Weights of a small GPT-style language model, trained from scratch on English Wikipedia: 0.673M parameters, 7084 steps.
Each number is 500 + 50 x the weight over its row's rms, rounded and kept within 0 to 999. Layers, rows and columns count from 0. Numbers have three digits each. The size before them is the row's rms in percent of the matrix's.

# layer 5 MLP gate, 128x64, rms 0.234, rows 0-127, columns 32-63
093:504515555484548505494552457517476529444503445527543546547528373513561539556517495519486581551480
090:509525478560476382601558543497484524532496446571473447434538451500450534617456472484410471468497
101:506575492518496477527517457544409579453486500542513493441505510578536559562494557495513550537501
087:475458475365392355519490516474502538500501515526450479473577507543479511485512572437529459472467
105:467464480538479485557545583505526468484460480529500411580443444512443444528520428463537456453573
095:474511569424522532487475485539559518523514449516444481473496539496492518558534473421401464443460
107:433525569450538500584593523542417550512605473482569416487476531615585562475455528495487476474436
109:401459562532591503506521555500575458474526460385503523515506450523494504504489558446510400558492
086:585502534491529532467469491504477559433563566498446455569486448484502475448505549477390481612596
104:479600519413468485478461481444450564505497488524507536502505540485458505502473490507376438625446
095:529484537480525480478539549596430621457464478517575580545594513440526597494511466605511538489539
112:505493486524498455630519566474549518523558506515497404524473520574574518439460449448426505525499
099:481567557469497564576560538508523493511523478423606481627455509510537500543492490441537544510395
095:418580416414414546447525530497456482538505522539448511487486475464503466533513614560457484519504
089:632523429444453584485493468433535564490471476584487502426484602480468529516498509501494600563434
096:399523565502552378487592513475441441589499478499509470508571469487418526494466514505465471481438
091:554542474503514475451380413483499433497495541482452483463592577427487521433452452474447584525512
100:536560568546591544527472469542442562521416468555480485495505412539484553464492561437518495566563
115:521548597511507453513473454541520474517487540539469407497576388551490549549464501554490511476418
097:401503480463518544510493489556531491524487533535440445529529440552520536447532366521473514493480
098:449475526504473522504604529536586537521508502497422503502519518505545544460503507453538520536517
093:537483517459459552529411529637537453558531581521477561429571491451474539510471500564413505497504
118:490588491569551547529492448510465459611481570559539457450540460487479545527456513540447410415444
089:476439578463524482478475491458434510482426500509519489516563374470567587559603476467501489530544
110:457560525474534540487508423406548520484558580446563468448588475462449523456500502638506558525465
093:515477588464522471615536596559504520426477572450347542450503435484457506546564429502516518526477
103:538617516543485483559542569506455519545446473579417483577474439519462541522562462585389403574442
099:468424576577469473522503636403493486525569555572480462549427455468486489564524437458452561489444
095:464492468598520572513462490581469504485485434503460364510564445486483555516504530521438481475438
103:527534505430574528485523458478469466557443481590507553541528378471433571491525432521452503548480
103:425555486522532556409510527463481494512393466437456440519573483465514505498486567558531431483519
091:488550463480523502517490550523508414501501533473467472487369609451530450571454476477487485458379
099:574551666495526534447476468480432440597435421483540499546524508567484604557499507469462526529543
104:445523548495498498509454485472434561456518484493561505601508414471398467499509466594398481526499
105:501502508537545459484566465481425527558507548542484563483485520472568413432504551520535405585527
099:496552529444496514467560463554506530479479486464437523467504431600467448487522475611511394542490
101:498529470407515660527565586356499523483470578468479452549510457468487516403441484488507401504489
109:542468459535583539488589553362496514479542560547478563448461534488415392517510471466501431549527
093:467525591481558554491464535457535541571552441533493507450544517467503506473540700415457521479501
096:497546592500507499463548600595464475416522489410522437520461492494483512505578500381478560511512
115:533571520429524465527463416490493428507449467440511497494479484526525588532546543487439465602398
100:445491488460420505490546583381488477496502477440547509520456621505506487404477489501544473557535
097:527483609509449442408481486537479557572416567552585508490490444490530476485518463538465581454533
103:506539573540516423497585479585481576482558471505497463601512463561404584505497465511484549460532
113:472511474515581486494520529408471425517458561487576418492482507486451454517564489442421456451554
108:517549572623518489631519467516504367596390501563491521485444495487480482526559543443463481532425
099:586464549503507460540524610459465491492508473483463529465467479542525465463714559545445511530466
095:567542520562507523546555511533530524487489477525630491449458518551586537524596430466519570488548
103:453509537465516486477553573510487466428511449521463443457539443546465440561594473555455506495411
097:460482547537546417463500441502591504533421523529499510532526500486479501573422501577459479491482
096:565560481410422494497478469458528528456452490543577562542504549490479445538555600521486466540498
099:469463522430445559472549438467503497558476459525567493523545415435506528415507582546509503497406
102:495479471415459467411529438496399513482488459426453496490411482471458590505440430478448477503452
099:608508486575553537537529525449478554533448512516510549486575510563485547512496524504482471637526
097:457448480533600389465455516530480461509403510510490462512533477448494511424546595447503459462460
094:532518429496521581546481578466517514431436481529546470363577424477444584453514471467496448455423
086:551499510429488538561491499448447445471580442452539468566540484566481456539409550434587497442566
107:485473445384515435507590580563503509468517476483468435571543465466453481437529566530458521529416
101:494496625536508487450529450460491515537569490461561493514555514534555483530514532531462481468452
096:530590456438511523536550467497471566364493522572495500503572604507533576514477598512483451508468
099:415571430510553533487573566386545526558489472419469512465522536504437524519488498498538468424424
098:464436568548423462477539483521407424491522643424458472486502465518479431548470585500552482506483
102:512504499460495476452457516535551514442550532492425447567438526430477449448539457504425486484432
094:494520477492584531435513477374552532518501462434478405531486486470555482406608571508537550589428
097:391440463513587554456460593518501408428393497500557524438547496607497517526568481552482618427511
098:526532502435495466517512573533483552500529478543575427450415480454464539538529480526540547535422
107:575521515515429463504495531458543498535362492496543464560490506519519500525471478605431492510526
092:530528512527558547468563507430469498419500449495519414483493479525621617518493414487522480482500
101:543541593519411542487467518557550467496467566479580440505521473547450410518456517422368527454476
109:479505572527573500582507491483497451431615515558566549581572465545488469542517457507482484437544
091:629555444480519489633514466520406489431487529493524560523557480599553575483500540504474495573488
100:499547559484454480518581545601512438461581509489471476477604420532547498458482483520554455589458
098:441569529505489558429513477534499461576445606560470522482445527448454588497599432536512517582473
100:497535582476480440520574534516526437430514619558553522530456494569459453586572513514557483502531
091:422550439471564529483512521439495422468481449473545493546525523515350574470537460462475471415619
087:491468492418473473580572501512507441508448428479472522503552511538436535434560450463556458597467
099:538512413546521535506531466543538455530434560547565455572490459564502561497501512505556440431501
101:541517610491509474516499565566456478424483467509464445552480481429406570502509569479491514558443
095:526563540552527451456567433420461530521499526542524504549537448494511484554502519524479402498547
096:549497488517549536432467452445541461542447472535489416535552446607573494538504509436558549565435
090:528535511494528373520547497485497530559529432472594377468427428471510536567445523475450526484516
112:534514509516564464517418480452453538486509529487445520461616520483496529544455584557507451494472
092:543534581490522573564569436489455606443508436462509437579522497395495401506472479568527498509508
103:501507501472522474523407580550457626442539441508537536553510535476491560502561478504455490489416
100:480583488489541444523456482543483579468501578511597456540512413460462499527554440423509497526449
107:423456522533530496388534485491540456551508520504512456611464409507389531472442471500432562477517
111:495526534488410523543493493455582429504450588513535530546490640635428421537549482527494536550526
102:484529617630585442518520500481498514498462591536465490589518463501514541530635538435463515456486
095:416484489541536519492434489548491492515439483567473514576535493443468488578533522545396551448476
095:454562550556470496528542463465602559508519487490527492489531546571560502463522576469463575576578
100:475568590532620483419464563520494526432537520490541505487617582528524527580505459552455419473543
116:531525574529504509505413537521431569490430471547512438511540534475473550443483543465459476555568
108:489558411496503528504489516476478526527587573494479490571505559533480599543431499454463470497470
105:597428640515485445514516485489564507474518524455538543486577503528483482554504510515498521538443
099:504494517548502289492519497515466479543474562447498537529479457505424447482541584468441565483506
100:549543476461522535584493426605507579461423542500574503495590457482629554519509379492499533499523
119:464557546412510529482532472433509412569525545485572465454520505448495580535501504574458492545500
111:538518458515480510492536489511384474485535546454561488457483539524476466437479451587452618600521
100:534537448411553468517576424472524532536547502481555470495557506611506464519537573514555525514604
094:546555491506497342514525586456523475508521492454469440555480434467513486506527435519508422526445
100:551503496513494518492460563462507456602492500522506492476481460577416534493531571401509419565424
097:538548461583390514464511461480513522503524491481579499508599477519535466482499468520455606478546
107:547500588537602520457523574513507481634489456491598420559608478479495634552519475474465533493527
104:547429490565536502496495452539516501502492550591509494508515511504532557608613451486492467399560
092:479477454510494585514477444515587529594547525454447480527524517537556496485463591341551386467490
098:532525472460563459386481517426540557599437495562546469490500531566491537489567613583438501451451
095:506492507624421537577516532560431493525444486544521548455532561475495518430512516445480481447549
097:506597480532564504398451524513530630429564591444542423446541540496418532526531526564569508464558
096:485447450461521504563534600453611498451486514500493425500519472570492618606520418548545527554390
097:447436553532461462528509504500564498600365444484479498496548425447525494470542507526445424491525
099:568434487556505456521453523453443466465424551415518492484495467521536566521534542390490522637545
103:512608444516486518463502417537457519558511500569485473491520594525518565482509585516497543503501
094:566451541424483493387526582536549531443525539508400431459562488484476482456508513539459448486504
110:490476451603550452512585471478457462538483531389512376483484472548527550464533512482567505415454
108:521556522504468534537559425526455466556519561443599404466531425495533508571632346472449600502499
111:552491562405547436480525535546456548560450448577512482474516552497487531547592577491481458477528
088:493548477488527559589577523532523459464495586554581496479509535475490493444502522602485475504547
096:496447552513446431467491600516477533464524427507477406649570469491565487503484546521496497594489
113:424495485481555512361642468499544452526497531532470399516471484472452501442486533495449540572508
093:520431535526541481423474421501513476523595485475470437572453537486562508527481489540510597610495
099:556475592500559548528492471418497480514441595483500545549592472472411558549486459518435541520505
088:542425533555501543535479479431554522480460498490469401465492456529505532472489474461540513443621
090:505605519540456523466528540493421502523477501614582488507578483547483503529477510509498586595567
098:487596419519493476426528563489471435478397529561526519466527466479510430456496438474549491504558
103:510488590576580495432423545416483531475470452508513440539554500547477452521506530608502531539509
102:563530496558544478581525520451485536424491459558582442465548449403534513608528505503451510540512
100:468453516504498570514539475475433506452488474495687422529536513419568453493480500519508526547481
105:501630508528457551508534514558538533471512483512576480482455525628620543546469565427504460466454